Weights of a small transformer language model: 3968 steps.
Each number is 128 + 32 x the weight over its row's rms, rounded and kept within 0 to 255. Layers, rows and columns count from 0. Numbers have three digits each. The size before them is the row's rms in percent of the matrix's.

# down: layer 10 MLP down (transposed), 256x64, rms 0.2, rows 74-173, columns 0-63
# up: layer 10 MLP up, 256x64, rms 0.139, rows 75-174, columns 0-63
down74 121:167099159156132084128109110153067135155169094137141172120118136079107135092167129079071086122128109115132091147079088169149187076051170162115120131151186082132134108146127165116121132131110183
up75 099:111161138129128142102154124088087133161107151129120141149052151201128191139105156156150123175131113142121079075184123180193168170124105092152157140177117052105144148110145116118129116130172099
down75 083:109101113077136133143093134147155126097148093179087186077153103100115196070160119151177112114128097054134146164092104116091069154131175104096100113136162181113126149124119177125127097147078125
up76 102:142141145150176102126160151151123095111139070154131106171100118148121118084116177159103103131124108035120114057185116105083136197205126160132112108127154128081133112112148100160168108153079126
down76 100:159131013104109088095115087117142090130195121168108116127075158112118153166124142103160136151122136163141146177104116116090113091111166101157112162087152152124143112149068107175117124062160109
up77 099:112091132092098102049074148138102138126152190121089086177135114126180138098149111146120144179137184159112098127096151169183090106120133141111063141116191098130087125173097109091144120109162153
down77 091:163127184102131175133212132125165101184171115155142139076095092074085185093082144122148109175174113177119135095160174121099118139140150098123139091143139129120115135136138112121059085099100112
up78 110:133087164177134107156100138116130130177171127116154154141115128161134144160113133112166114169141068104146130096143162064062125129108184175097145128099143046154127049104107096139180116090108091
down78 118:095165095066089121065173117087136122149102152175133144133105126104128111106113130162098137144119218157104110097113111205198089125124101122107124106118079154098153115119158152088135125073165173
up79 083:116117108085173136188108113147146126127115088087084142171090099104152080115083130163100110118130104197167098145182140134118157184128103155167094148118133142082121125077112211143072113169118159
down79 086:143086109092101077113142165131092080100156121138154188077143107130126179066135088090162112111147142094115101110151087133135113074088130156116101071120133100102131150133104067092151200101069127
up80 104:145118095187124120122144122175134154106113148102159155151102143188166137095145130101135150123106115052056128185166099206164108123076137111140114125075130113116155096112048149107116085143089132
down80 122:129144072089174117183136041137106132119159091175122095089150101133154159146071142109092125104113201144192163128091125103098124182101085128160124122166157083129119091145146115114118115101173151
up81 098:096212128146119146140100167159140143100167099194165119113133156093045092129157107149137098147110139124189198144142182113148156185157175145141118128166155146161144139089117097103167135120097130
down81 089:053080117118111088127204089129136152163091127173161099128110095123170156123127130112130158115141184160120077116134144136098144104136168093099193115117054167079144105135146122146061151135117082
up82 094:128119108094149109136134092098099084148201142126079137212070140134115153103165124138106134105175149114132083141145135123155082130136150103100127179152096149091129227090147121144177081144167155
down82 088:146072226115152128129118102117131058155127102136108147117150131193129125140152158133112104135157116142108135155114063189115150078102120171088167111114169084106071157109152104077120162093141167
up83 088:106129137086179154138078083069101172089073124160110146139110152092122120193088114156132178156110102084156091185133115092101076129141117095192103098161142115110172069113139167147125133102120130
down83 090:151094167137115127141129160164114109105172060055148129123148157123163085051155099134110080128154161079142149134157137148140143053203162143128118165109162118152099182140128122102107151175161117
up84 124:164162147205071075101109097164108159152139122150169152116158075109127164091115118117101136175088108140093121133154113153093065091124162151089088107174121128123172163133162095191171089143129142
down84 107:105134123191074076112112169180114157088105179114088116141175111127147104141077074141101106080160123196122098147166140115137164145174124161180157129145112089154161141108130147194131107161164106
up85 116:165157113081087097118087113119082181125172148126139093140127073146140176139143168083140129150152132155162169117173167180128138098067100159145134120109169073136160193068180150117135149139099156
down85 119:065136108161099114144134103127197145136130113155080134138173141129138113233094104101129143108103185133132101153095139126191164157144178106169121062129059132142096107125135098110126075151125121
up86 108:140157144162084107129136124124124175147083134208227166111131153141095171141084146152079118097110124093110169134141084074118114125148125142110154133150172104120083093160092152112125123125208091
down86 097:070147094144168072107149114129113121098148118060145159176148124161152126117128121127156155130178102198177104085083118153092173159125135148086134149136136187075112135134172081168115154172147076
up87 096:117075176109131180147090101096105131165147180152100131126178128129098144127148100074090086072086148150109121146080165103127088149091128105170097207124143166135144192167116158149124149155161088
down87 083:102133130135115128136176083095197125123157121130137092155148126129146094119133157104126123149100127240138129120160144135153130134129109157160127122143061205123169069054115121195092152132088121
up88 093:116112143176154116067097097059101109102077092151146110147082135109151112141158086095103154149136122132138084142174103169101151121113094157122186141196127170120091140069112124150148193085124077
down88 098:175068103121088141142147167178153120136088129135146087118157065125115108106143120151182095156195151043130143106112103169176088091127138161131081066105103120139130148121150137136178163091155146
up89 109:175199035149164163118157184091175091136127133128138208165161113125121143169081120114101163141124133094198114143144109139132132106129144132156139139152131119130136072065153095102135102114140086
down89 098:160115148139086084139129143159064149171118195154077133192169162102121125128100127137121111108159081134108171139124122172125095142138193151142086111158095166170157081114149173124141098061079107
up90 119:152084094124174085146113151192146159108017166143109089191142109176098144096115140135175159113111168105111162133154137122095133130107115121125151075131165109129111097121089113178149129118189095
down90 103:208136078083125140155140130142133101145103076096138064159131117147107137093114102104110129104115131171109174078120144113081092163085131164131113144140166154011113143089119114102166167146145127
up91 115:148120096108121103124142142141169107140138137107130165121071191138123092153095099155112171160135112102056153141188150056083224130132138127135115101117139132095168086109156081161144112159073102
down91 117:181133122091182155111169087150086143113087108064134113157146105107133135127121131086109091086181116167116126098129093077146117173100107127121108139136203177151136131103177123127159175204076116
up92 111:153108119135128141038150088120122132162189122111114147121086146147114162145097147152139147122114119157114161185112179130123117051176167065164158152065114116094200131109106100148175116125100105
down92 116:099193135166179089207121164109137074115089125129118153125109098097088098180138089116122077171146117051129092085156162138171145163156099136114113089177179107114138147100122154119111161134117133
up93 084:129129064124108143092098169092137134088132142169076125182181125098121133171099119140122115118080150198103079137146047128177144164142142126170160107171138124165150129088150135124199147168094121
down93 088:212158159053111117154062140158120112142153138169126097136155042165133117108170073147129185097108131115124129075127089159113154062142127167120126097136096148153137156119152139103145095123132166
up94 083:077136111173205113075102160156164169132131141112098121109137089075128152098096104119172140140164138129102145181170131126118090135102068130109128113165129075172176122107121137196167136055116105
down94 084:161138120094070159127117135111186106207124080150124105134134133093110171146161126132116098114125112118106142092090124120079135203153194168114137144146153102107125083102192163111052123122131187
up95 096:151136062122098112160128089119094185129165119117145070114118200127123124176087108195111210100124154116154175111160117119108113071115145158129100073158111097155153133123133137114166128134181079
down95 094:128065139158091125114120119104151110144089134129138158113138023084088149164175130119169136140138120108046126203119116193143089120148130112134109134111112103115126122186128111123162093125089196
up96 108:064091121123088096096097088126157172117094167106143147138110134152087132166081160166148100089204148071173085142146106132154149109113124164173137123103170046111115159121134120131140152063108147
down96 110:163119072100110166115131107135163121204131094147128140118082129077111102153195110108175166150138137111052136154129112170114135118147174147177113143112161115089185050124102132094130110106119071
up97 100:147130109098088133125168126094183128105100179165162124126109159094089065136121085106133124122145157131124104211141183141187118135151135142133095101042118100117140041106145112186124146143121143
down97 103:173108145136181126109149155149083098134109107103104100144155121127162197114113174182127106124065110117104163072138133123114175123093164144135102080192060112149141205129101124093158120183136124
up98 091:155149090178099149090084138155123091145100141205113142135123124115144148110104073113128142154089091193200101142127154070185098100150164149161067094151089143091178127122120085142123124151122103
down98 090:101151135079090098141101111115082194081165106116138144136164128129119130195114161176098149130151162089075139124068139144117156091091072073130135159095102173196149167102125182142131104136128143
up99 101:136138146176108131226141092164081141115152152117093187178107130086119109115146107187124188037141159127137179147163152144115129134169118126141145116102087158105125163110135101143150136186115104
down99 103:132133093111149167096134144049160124113186092095155156076083166150151126133102101157190137136121145101108161127071154031148138140138134075113093157094138184130179116110151117106100091138117128
up100 112:172120165072137083117125091136131112137144151145181109168118111149074140095075133109185163110138102103142056139122171068159114135060141161148093124137139091174146166154141188127181146119158159
down100 109:200175082105149181145152133178104171127117138125102118129081140119128124070119128117126048112171087074113118117098093133112077127131184099092078135097184085121126147134094069153147107109109127
up101 101:141119175127173131099141153096093100154179172153160164128156153112117121114126130202106077084033125144146172115143102125096100131096114125114103211129173084119138136105159179162122108095156143
down101 113:140134150114140091107137098104103153120115130111098080133157145070109176158176151146098075142078120082163089147106103091091161118151070098144149118141115109209169122090085134222128149147104144
up102 104:140096153159136138067118208085108099167102101156089129151140156112156109178065162153137112099142127134164116162120120161140071159117169190083083090157091080148134096084093143154103113135142094
down102 106:139183136067079151067122159138100181128118156173136167185098190103106123123137074159156124125140153097148107157127137077163141102124128102104123099112132105184119150051124057146115086148129134
up103 088:149092119116082082124145123104162127171135164135125170114079101133137160184144114217091133112148124125195189108172149161149184133132138182115075086092144136166105113092127116069141129131171134
down103 091:118192132107180094141125134096040144099091135111121143153188157146131155130087170102107107114083141175111162152074160096145140211107114091132164088154160181144090142110133119133108158159150107
up104 099:075185143172142098130109085167135159162043169140093166142119140159066134124128099177098147153156157088101088154134110108132189153107101116074110156158188141129104128125111119098164153102158168
down104 096:189098146145058120103103109089173125165139189100125093133107101150123106102149099068103120194151083125112113120121138089136181168147136112145092090093086163133163172153119140150151113119216122
up105 098:127194077185118134146155117114182112114119139166084087162165116122087154134157118147044148138147159178126136147127134114073084187119147202127108151086139141103100121073116106149081105157115128
down105 087:120129190043146130105109115147126108148148099143138225098180121136159155100110121118164151094163130106102127160074131193134078155078102172112109129116121086144101078132095105077114090126148123
up106 100:181124155183089142110149096144139130174146118137152112139148159119200098170130145139183156065104139166123133157149132098164130108154143187069054101083145117091098108115079111181145141111082138
down106 102:107125082117176080140081166097107107122105136125174091107124097127063134153130065122115099162127143137142095136169166119114096179197149072157189134169162117179083119146124164156093157161113160
up107 101:135150131129158148109097168106100138097136099162178126093069119115119134043130110087110135077098114193141144147152142139139153172089092146077101185194081105121172103104150081134131155157123079
down107 107:137134148107102059143163145162104130121159168131173146122137099138088092154171118062112152109159185075129117114140151107080104121175158107110084154090082116081138158198127121120127168118175198
up108 110:165164106140089121139120131136159094070137171173169114110138151138109168148122106108130142120160125154148206119102083106122115152119140145124117197121172103073151116162201216102154092179097125
down108 092:115148199140114111129178163052127102149124142140127130084178164131076062124134158120136152153168158127053119088137169129099154171119164111076176133123087069110124157101150145134088088116114111
up109 088:112149127154138121124129131173034135082160127093109117145152133109118198107077149190096086124138168060138111131101178115052130152160162076089112136121119125147121097162102103113130109140105069
down109 109:128198139164106142181081069161072132161143085111096159157125178120120108130135148140095128084109190119061126112090149134176143157121157142144140131134125095163192085137054112136117102122106088
up110 100:076096181187182198092148144162152114124089129154138178106099137138094093151119080138142095147125134110085120203181139109133154105119110131133091153093139198139093114111130142179113125073092113
down110 066:108201164108120113134128106079161186121160160175140098133133095145097125213143149147150159171143108186095139132108137157124145091165145126162176132147070116182104075125149090174139123122083162
up111 093:126116110116163148097080130110188187051178117171115135120146128071159158152170114088145107168095084110113117164140157152161120131061142173137153127146127142107111140130218113086132177110151119
down111 091:123157122171138078107105139169092071112097137129136109159186144078120181142117146085098143115148112101125152138106149059125140167109130174143103126169062116110036177082139153155111095083114130
up112 105:060136090120097130096096151125171136124103159118148129143109045175118124139143132101096165163091084159112120159153135149125112106091116137088103142094172117080145183150066130209150167073154150
down112 102:152151105139125142127087093110149121155070134103109114111117111108128155153172114189103138167109203127159082162108139094174147161151088047147115113105091103083129127128174096134164116194054125
up113 098:158117087100135124129127172164150182104128149178131111101098064113114116135150168105122107111148125092124134155216056167144153113095059141114172142121130062054114138135132130156149171127136174
down113 105:143076204151073108069120095097138090153100110136141134089171114165143064062145175133126105163114145075147120134118152142128160138156206090138123121178112120180131149172146100100148110120162118
up114 116:154100158140138094128110123207113177076102110162139084173102090165175099117129050108128128111073118099140172104195147173098099140130108150066082116139135167158093149108096148140122120132098152
down114 108:122149177163137142186151119181137102096095073175087110135164117083136117087142168067150105118133144091151149156166076113126181109120087183070131100136187122130161128105100090134084126101106169
up115 081:182128135135151066105177093141108133118190151114176113168124098166144129181114159135169207149079059142139118122191135091082064135138089116126121124124124102126147139097165168171146100143121136
down115 087:111120092140125144160108140117167072137090092129109154111141121135121060120174123158071127172200181065100173094132114116175121137140158072119119149152140145124122140162061067088157154155117088
up116 096:156172162139117063109157097132147102068176175071086143175117159121139099153128171079050109112139102121116146144156094149093098074126103115173112125179169089113158099151157120157152145113165115
down116 098:139133156092106131122179147189118120215177119155124166103052145114122112104154112151118126067160095088130173144170137105106095079168137132121108170120161135076105151140089184124091132079102131
up117 095:134126137071186096058131148106199083108128199177096106164107107137147146102112103144119090086136070141129151119105194178158141137132121113145105136115175169143106140130071092160117155161110156
down117 095:174122124206061124125091112141111115180127077120110102121166168105096083125114141146171152172138150146126107171128070144140158137139082079123109121086073155111192085150158174116095096105156100
up118 095:163188150143183149172121111147140106094142112159126172074087116213163116137099124182133157150131135105127182121150185076132104199134144149070114117129099105152113135112089160165126137082164140
down118 096:160061114153167137132150138112067148135094157101163082104128131136076110145171194157143135131196146118100162132111094104136028129104166114113104133157161147132095088169179131111131183116137142
up119 103:097121115134076152134116134197174186115198134132061175148090090109142119134105119070148088124110096108102113155140122136131146133139090217155090104155154141086125163161122098095122157133073161
down119 105:151130143065120164113207146101111150128089156132093105125116138138089124079108166140145138145152114140130072153164112100101122100128179116151099097129117124150174202069193080190149080131101158
up120 095:165097121149104166148118101088097142138136177190105164108083086145137177172151117133127085107125128189139138173124110079133170172128136041157106102080072111115153141171144101152143183138133098
down120 082:078147162117119135135124123119130073130124102115157089167144121060140106115063102193126122169147126133196123129074130144116144071160120225132138176137116083168116151090130134074111098126142087
up121 106:127091154139142090074140103154173139101085108167198122157143120099160150111147136118154157121107106135185062155094107186140155215120135151103154123095177110133079134066120137125136128163078093
down121 109:105161115173147145149122166122129098109145121120132154107102129113179106092145111132148110118245161142113110083222159136102107091096156094209145151123143172129136131134176105082121136127132171
up122 108:130117078128163056085084102135143134071123171136151113105141110131130090090107122129220104148158117104140071178117150137177094100089106166126080101143178126187101108149121106162168126151162145
down122 112:122140101104149137161162156115082079136139197171161172118141188105115132195135139157136144131066077167147110156092147165168088110091129191194091128108079121128111134104163168111166110118121143
up123 099:126169162092140169123226122117118117145116131076148153164106209108103124128130103179156120122079168085178094128140075090159172125134102128085097089135140112086136106102114161161165156099114095
down123 091:081118128113103158141120204237133131168073142187112114078187092143121093174122129122080164154093145157130177146113127137184146107107161119147127099159133107139126102129154156105125117118101081
up124 103:136153094188128171118107090120108165082107061151142161115143090118154104119112145123157169117117113110133173198123128142192153147121062088120115070127123161169143201067121121162112137176109115
down124 097:167142128184160138139161152101075120170140148135104066159185113174138141178115131090138072113147103178122060106141141178108147126184106175128161173155090137116135099157165144118138146054132118
up125 098:156162165082037066139129080091094067076140149155162135151122111084135145093094145161175177128138099142162113115121165130102123153128147149134178109100086136107123099096099094170154113144117186
down125 077:051098080143152074095103112132118149135157160156145119092082137075119114138174116082093191183133118138140052119158150113164117130111126148108103095125104190068104164153167104116108118158154163
up126 092:111122106119126161099116132093204184134144146084095115127185103149113146114105162153122128094050180102114118074122081165140052119135094133163133128067127187078143145143153153129155154147171127
down126 083:129077154104112143085190151115210119180114141107133175086122140176141117104130120157164104142105107029132158122121093172127114133087135118086131108110163139072140121107137055142136125080149094
up127 097:114132087146124182105147064146129121167128178167138124169144131069104141143111101188139168133163090106148108170155170105171093155117192076118157090089075127183146171148128153156102155117170112
down127 090:158165147116118133151143129141183150120132131139168144156166141054136103125192154129104111136193064129179114160187150071156120129157194137088088120188111153137137163134171110109077143127101161
up128 097:080115167201158136145129119104162145143168192118124142095110191124179150160079085164123139188119149156133107147137119166145121121141167142140106179100060144086136157108153140185074125128091088
down128 081:098127204088134108094114094144099140086072082143131118115145118191164160138116111087114132106154138130117131119082117153153055111098087136154071107122041094074124107137071090109151120099124139
up129 087:152107159135114127095110125191177127152118144144102118097148080105107059148118117113115168150128216209115096129160147159099090168140163096089081106090127114078122154095144090115086125174094124
down129 086:144147141167181127140167110102109155081169094141139176089189167127155127153164141206131089070086146145164158109152156131105120124157078087108176099098140140149082146112134119191165075122108137
up130 095:180145122126081154137161103119090136104163198196190133148117144193174138128131108144119167107141166114075119135168087125101137124063147102139118113154068177093116112137090166108129103162112073
down130 101:079149122100137106071112160085153147184141168189096112135134147106086132100147113202130084108165121124115102158090115135215150117174176073112103119135162066101134102105108111145127123095104161
up131 105:105178121097076121090125129126158138122157179157132123105052124135129149103149162211166137108128131091159173145128097123114195200149197083136161130160131121113131085099094165125183133125145118
down131 113:105096152165105063096143107129147167122128116129105111153087146112127131173140166076196133109149129150143114087144137126142180132115069153174103052162087098205157113151135111173132162186093116
up132 094:114159129146156123070116132065127085105079085100086104160107101125182185119092161146099133115188148121135149153089126118108141191153181102113099125097216111120165131144128083166085145131139159
down132 095:145080152090161079075097163135139121101174113111096153121186129122165114076060104138123085141115131199108094122102172167161143124138138063145074111103129137112134133057122140176171111113110158
up133 097:125187150087101071132148114109158113113135096145109118115075108180125191097129114157104109154113221112104115083111112086115106146155118219189132135081156114113157141123094144128144178116162129
down133 091:147152081119180145115109151161173164079144119113140131145189134114143091104177129160116129117155077042145096138164173092134082141139089108075133095154128077060143164129124167095108095137150167
up134 095:090132135157139183091061148140060162131087156155135148102084109116079145114142106143179092125208161094142123082127104145070120129182158146180146155070140112108138145126179100145120158112152133
down134 088:091133123092120091118175148080106173127150094121182143117155210094088121129125106153183090157124150148101079168160118163137165155153130086131164113067130085124173178140119172126118171136163180
up135 104:198091142183155173171153092113124160119153099171113118145165140141153139131102167174117145135107159103078118119176134075126099130144132093207118118130093054074119111059132130108172152143146126
down135 095:127102180137105106109117097125119093088153071100146169122109121098128117064161140144144112118160121125103147118143130031175114129167073207154139197102169122125141141131117127153106211129157143
up136 098:126122149119055110143117089209111112181119145109064155117153131079162042068140146091171110138113177096178150084124107185150191141117140127145144124141171127108121123101154130130125115134136104
down136 103:149124081112115091137147047135124211099158158087142170119134167147142074106139114110093115154159159077179130157105117187161105135169095072103139074134145144157124093116136083125112097107093163
up137 095:116138133083159123143138128155095150117097088154135119147114137121135129141140176160104106087159114094136128154111102127189107130126114197202087115101204079155175220097172132111151128080168101
down137 098:126151112100103112136149137121129117107080171128113062183122156123053119134087084053095151109087140194148086122126157103135188114102132178119135151167096072075145146092119132113095091154149145
up138 095:137085135191168106118146185124143171103120163165099089115107066093109125134155098147098158137118161097114160118192083214074117119107104121115105190157110163162137085101126075135158125127144110
down138 097:130125123123103135177160061128037056116093103090137092166127095175132139128188108108145135139102117160150088131178134173135160140130126111139183100143084123068161173121127106170084145130100156
up139 094:126124152132139187142122150173137090088064153120106147152062111173129108115144089113122147141089126089119128129205125158101157193150168181164091152087096117134084064151116109129137169137127188
down139 114:158136119113144169160155054101113149185166108179124081152167088158102152163138055110114117109160180075105109108096145156164122146112095082075094140129174130112181127098161114084155140106149114
up140 101:111143164211127072094156092142112134127184155164079124167141144174117090115115104136145132156081130154150199108156158122097083151102127107096115175120124175100083163185125126090171165149099151
down140 101:116104165062144100192099143183140079177128113143162161121073136135144154096126098112099135119139134103107095184154135128100071097107162135096145157151123085129146097179182144103097035135115133
up141 101:135134183126081107125083107097137123146122144114129135181121094101128106131131138108177190154145128161117105184136197148119141089103073139117149170130075095090151171136118068127186191187108168
down141 117:099121107141182139149187173052106118147062126154154084128119137123148137148114121175080130120118107201122122114154141137157090159148180132147125160121162074128129093083104066135103096066080113
up142 088:171131178146179098156114136183135174123097102135148102181111081117154060093104127140101181155116184143101114114143123115086145133077112105134132165164114043110149145150117124139089052116168135
down142 082:130143061158118133123115068136096072127115105110115129080169113116095167059132107111108143122131098119106165131130109140178157114182129162109036103136153179089122119148101061149178178103111117
up143 101:100118096192065153135152167167166106095195101106120109154068059113145151125136196130097180106151112130134171170097064091105122131114131162135116100089179117148154132135150155119130140126147081
down143 099:143141166106132093143167131046097169147109135202136159084160117119176114096150180133174157116069154131141124157120129116166125142143126160081155154103135079091169089076091112152118147070079114
up144 109:161142096144144158125116127163161178063106181182134144088134106120147117176073096117130074098147172120156194148157078117077110200174111108134139127109120132126146133182137109152119172084083119
down144 099:184132118116143187107133124063096124143126119170175119095115134096078103154075129152082115127087118165196190108097148146200134152146114078112179179130106149138103149103098103153114135172116091
up145 094:129166105176164114105121169137079115136174177140093144140103099154161157155129153136081195116119164118153095104108097105146113215073139105097131114191087117149124172114105150099136063122181142
down145 098:142125113154105126126088164103111148123133100145140179088062133138083136136181131226116072107176126058172111085112106096162157123138086091148128149106153138118202103125126115093089160106115115
up146 096:090096170127162129097102114136118126133130145148112203132074094101139174103146136118149170179152150044154128142125115159140146137080087048157156099169125181162115104173115092162158123106174148
down146 090:079109105161124099120138139075096114146177095157138077133167188125134152140109092087131147112056119149121080129101146109160120088115037151108113168144165122087138160097126183155096090169084117
up147 096:150059131099140126100073174091170061180150079152111143164133117116139117125073090135117085154119077168145132119191166127101132127135160157124172145172187128103174146101148164120119127182096126
down147 099:189140071116120135139060146100090151098099162124118191117133148061129114078159153084132134119128216152114166146143141099113149137186128115106096188129107134110090111158166159142103173116173149
up148 102:200123061055085161137197095154135203103130128166120149133061191076105122147115137116110121103126098125122097132114088130124136136144147125126138109176155127135109125092129127073203133122102120
down148 107:100120050155170078078102110169147107160150169082153101152124102152113101108128146116110147166094124089081093162124102139143095117086090076203157077144130183151175134119114135175125172133133129
up149 112:177100118069154103168106130132136072119073137152128126186097136142120160157077123089091144150190148164116161168156128175091092090094080157079129167049104101105158141128140106120128151098122107
down149 108:132123075188159147193056136107128143102178116128123141103126133166131081090156087160097091114125118089136102131139088077096164103124108142096120124146097205171099176094113141159172098151091168
up150 112:079104114149150128114150098125091047137165154132143134141139131125128127103074169156122158138116156107167104152121057167117028159074162172135099147107069156168109136134177165109107134119151159
down150 097:034137103088160129174135142146136074085175124159120169145154160152141135104129115176104121124124135115189111113072153159169129136169211114145092103160090117188101112151147136166154105140113168
up151 092:136173165148091146095110111185110154089095122209089148153113124085096156144106131113197156154154192105147183152065184089141082114124168119097099114168100125136108130114128106083158112149128130
down151 091:104093042110128155128120131111140175130125153144072091063152147145154092153104101101191165131115156127098117098165125161116130090088124157163196073109103112104111113143075116121197128072123122
up152 105:146114089144060111054152153153147099078168169137130116190121135186146104112118081144125134111142107136179139084092145119114116142070103140054139113138094162103131139121098120128134118150091035
down152 107:190131134092143159124109105120128139132081137099136106177097134068071120128063105142177122105103103195154159097199128138098124192119134176166142147088150062147094117091108096115112170124134114
up153 101:099058176145163134164189101144125150088105164173109193167124141108138131053109080095098119123155110112111117167160086138119099107141162171120107139190109112115166135081113150105142171104097179
down153 102:172227084144102152156107135089146134113160103127078127131104141135137076165116141113151128101070133170127122137141141132128164169154141086147079118100129121138097090181192077119112128207171099
up154 102:109158171134134111127155104111105150116161143137094171192083147089143134151098142088094111206125176148124124109173152194161087173180132088137084088130096134108173122119118043135111087132126138
down154 088:139115123136178176110166185119188130129177148086169151028113092121133125158156053125157135160157105070136153132075128090120098092119185105122169129142114139142121081144138106148131110083134137
up155 107:135139153144136105119088097126138097098093140178196160138117153164116051103085134089169113099149115140127147164111121115192177099100166169149160121146147076061116140128104093055178137150101121
down155 126:142083129129161080188153171153130096186117103134103145124169139133106180144107111128089090090115074117121167088130201164141124105085149062060103106101135118113155109099121160092164121105165084
up156 109:075174154160125101170119159151123116154106127140112082177134094123113139133097129154147119167180162117139107168155127147069099134141091142048064149059147126094154094090107107204122144128172156
down156 106:119098190223132146072136125109141104141145128116078136144155100108076119106105170161134154172096189153146132171075138094152082132097145144183157127171097123137146164138179140156133139172148173
up157 100:153147155180113081162143106116176093135157171129145114108150156079092170108111091110176094061122123098127116117138145158090128167146171122168144142127109068130185037142139082158117177137163119
down157 106:216176103136125085188122114156189116109141107107134155132079104134090117167139088075119168062131135118104117132110118169165154108170108139084083178131110100093092129135172084126137108118141182
up158 107:131135165151120166061103127072071107141117171114166138150117135071066138142178094088154102111128136124134142134111189128153165125189134112153135147050119115138196097136096077127139141149090084
down158 115:172138132096080153175144151196178117149121092096111159126118124125150129084146174100097137146169106089130190131157166120120065121156157136122077077057177134134137111135162125100181152186117106
up159 101:110163120129141115165105172095172137179131189120172105166159113075081113121148114104088192101067151100149093124113125126136086160087120108133155190154092138131089125139148105165146146165174054
down159 085:178094133103095128099150089199142163087051094100064122178174125187109089112107151123102090129155141120131157164096112146098186109128103136084127140139145138142163098105156178118106108155170090
up160 107:125171155116132133139150156106115050128140134139098189170153132140161117196088183122128083134138169088133133185107058089111096136136102138142081187125090103072154138097134069100147149150115147
down160 102:105154122158140152095137151121178129124145162098131178124118126148137075091118129095082094137160125140126110099157045122111126155106162146120146120196147234095127120169202094113109124175133175
up161 087:100135106093139129136142129121108148114150150145147142127066103147090178238121086133092104134096103135118132151091117152135165123159105162094194111069130090132200104105113098150152094083135192
down161 089:145134138134081165173114102113142087099169133123168096141133078137162136081162130105075105094156187148123152114122161117139149132147185160162085129180170144128208078136146149134116111067201120
up162 121:111133102153106112111127138148197102141127138126120153179136161111136124148104145121076031106137147124154138230119076097098134160167161181128170112103122123132102126091093138079147170106085084
down162 119:150167132148137130074124100179154119096135084083184106106144129095080159116190182151101083121064128157164121161100166128115114162203140113150119119096169135087105187155093119110131163140092155
up163 095:140129134166132119141096184101129139071125156172106197104091121082115141153101110122138145145099107096171094175217154138151153105121091173188153128143117191148149102096174092105112134136145187
down163 096:135141082203133105170117084130110141143106148107170114133106188139089147112141080189107093155120170172108178145100191094138150153148152075108110144114140076087163130142072131124076145163086109
up164 093:130112154074175149119150145144143079049092133117118161107114140151117169127115136151143118073101093102152144130157153156068135092115083173094151169168183121037123125177124153160126162167161115
down164 101:156215162158102118089148105086146171137121144114113147146096142135104114100152097119083148120148110090135142118172155200128152108134108110168113117140152100103168137218095102080092215140138139
up165 106:133113115154123116083096138126139147162124177141159167113098068103169123137110153073195165076112129125130148079120098086157107138118173024140154080138151104127178106110113067114136149165112098
down165 108:105134122157079128132117127061053138153134099086105111090162183152127090121111120185112111146119148114080084182179178124081151176179145145150130114065086107089108118122124142099103161161142161
up166 105:169115133174077089122119085103173132093173108167161116122161110071167141108080105084118125100081151191081058118111142119170128134121126102109137072070120138146163137087150154104174149153111089
down166 102:113160098103180066143154134124211131099126122098177165112032125136130120046170188136139105126168153108127145115108089087101108169109121128121089121137163106082153161149117079136129135109123132
up167 093:116110157167153177148101114129125204153102137150112083141107130156153151113139069187144128162113128097117103138095119116179138133128144117188106109179160161220175097113074073148165166129144152
down167 091:173128023141149116123106143115122135117205113172109163125148157100093168119123176056136132142155074142120154118157150104118140152133094177132105109087100101088123158133099120119154200152158079
up168 098:135137107082089172075124147082130077116118112171163142119124165106089104149082139100158173172131111178180100164121132127144143106096110128064130164147090132088162061117111068110136169118095189
down168 082:062152146155129170171168139119176148065150142117119100150079109140101074097127135140149157160139108115094135095112122082064180147161065124147087113117042134102155158089106123132129077144154132
up169 086:129135124181103104119117066109136164112149139065121109159139114122127107183127096092080163139114196151129142116115135165108154170143143123156098103024094125079112153100102150168153074065147146
down169 085:167157106142085094173183117116106128080187076088181048121102163120094111111130167166102082136116085144136183113169137131114111125177115142141089161084108140142182121120086158125125110086126096
up170 097:095120153147180096101118193127121110169178166111141191129113157091115107132089020119148157086151127052167116153134128111144126076114152193148152147125126125130079106125115134122092151132160101
down170 091:133143080134121131149165121098197159138137170166118086113095148160130176126126150116085064156155115170171086084068148103169110140125151089121133115110123135099165150154125102195094097104067063
up171 090:140076086147150089113115128103103071162145119142132154179175085127132134098112138202096141130121175132146094174170131207141139087093142113202133203151151131099111147106104142097165102127158144
down171 094:142095126168089151173178109110115150147131101159127061128112153114102191231139156139090171116149078093151143079136099120119117142118112140080088105117115141142083198122139118138152114126146060
up172 104:132218121076124115086106079177142125132206158103152111099076108100129105097176141077131177141090101125096163120105146134106125115142146095120155076109079129105158097100095122148171170166095140
down172 099:139112083035152167183131135129128136057103176160116121086074139126144098159116141066100123129120146191194128111153140127156143123128096117117148149194117154163169134101163132079125118078113131
up173 103:171128119150104079111047136209131126143140117098162145114060140107123152131159155145066189117093124115147136119132106104128099174120149140133175098093157190118146119119130118135136137069050082
down173 106:128168117083197114112195087133155164106127113117165146133112128158092115074106097088164130147134125134124174061082121128175131132115121128147141068142130103105102187099088059191088124163147108
up174 101:098108110133140136160093119119110139126149165165109166163114114098150102159122152160107083215091106134077120164119124125068172126125071097125153104159143183195144116103069178160156167092086105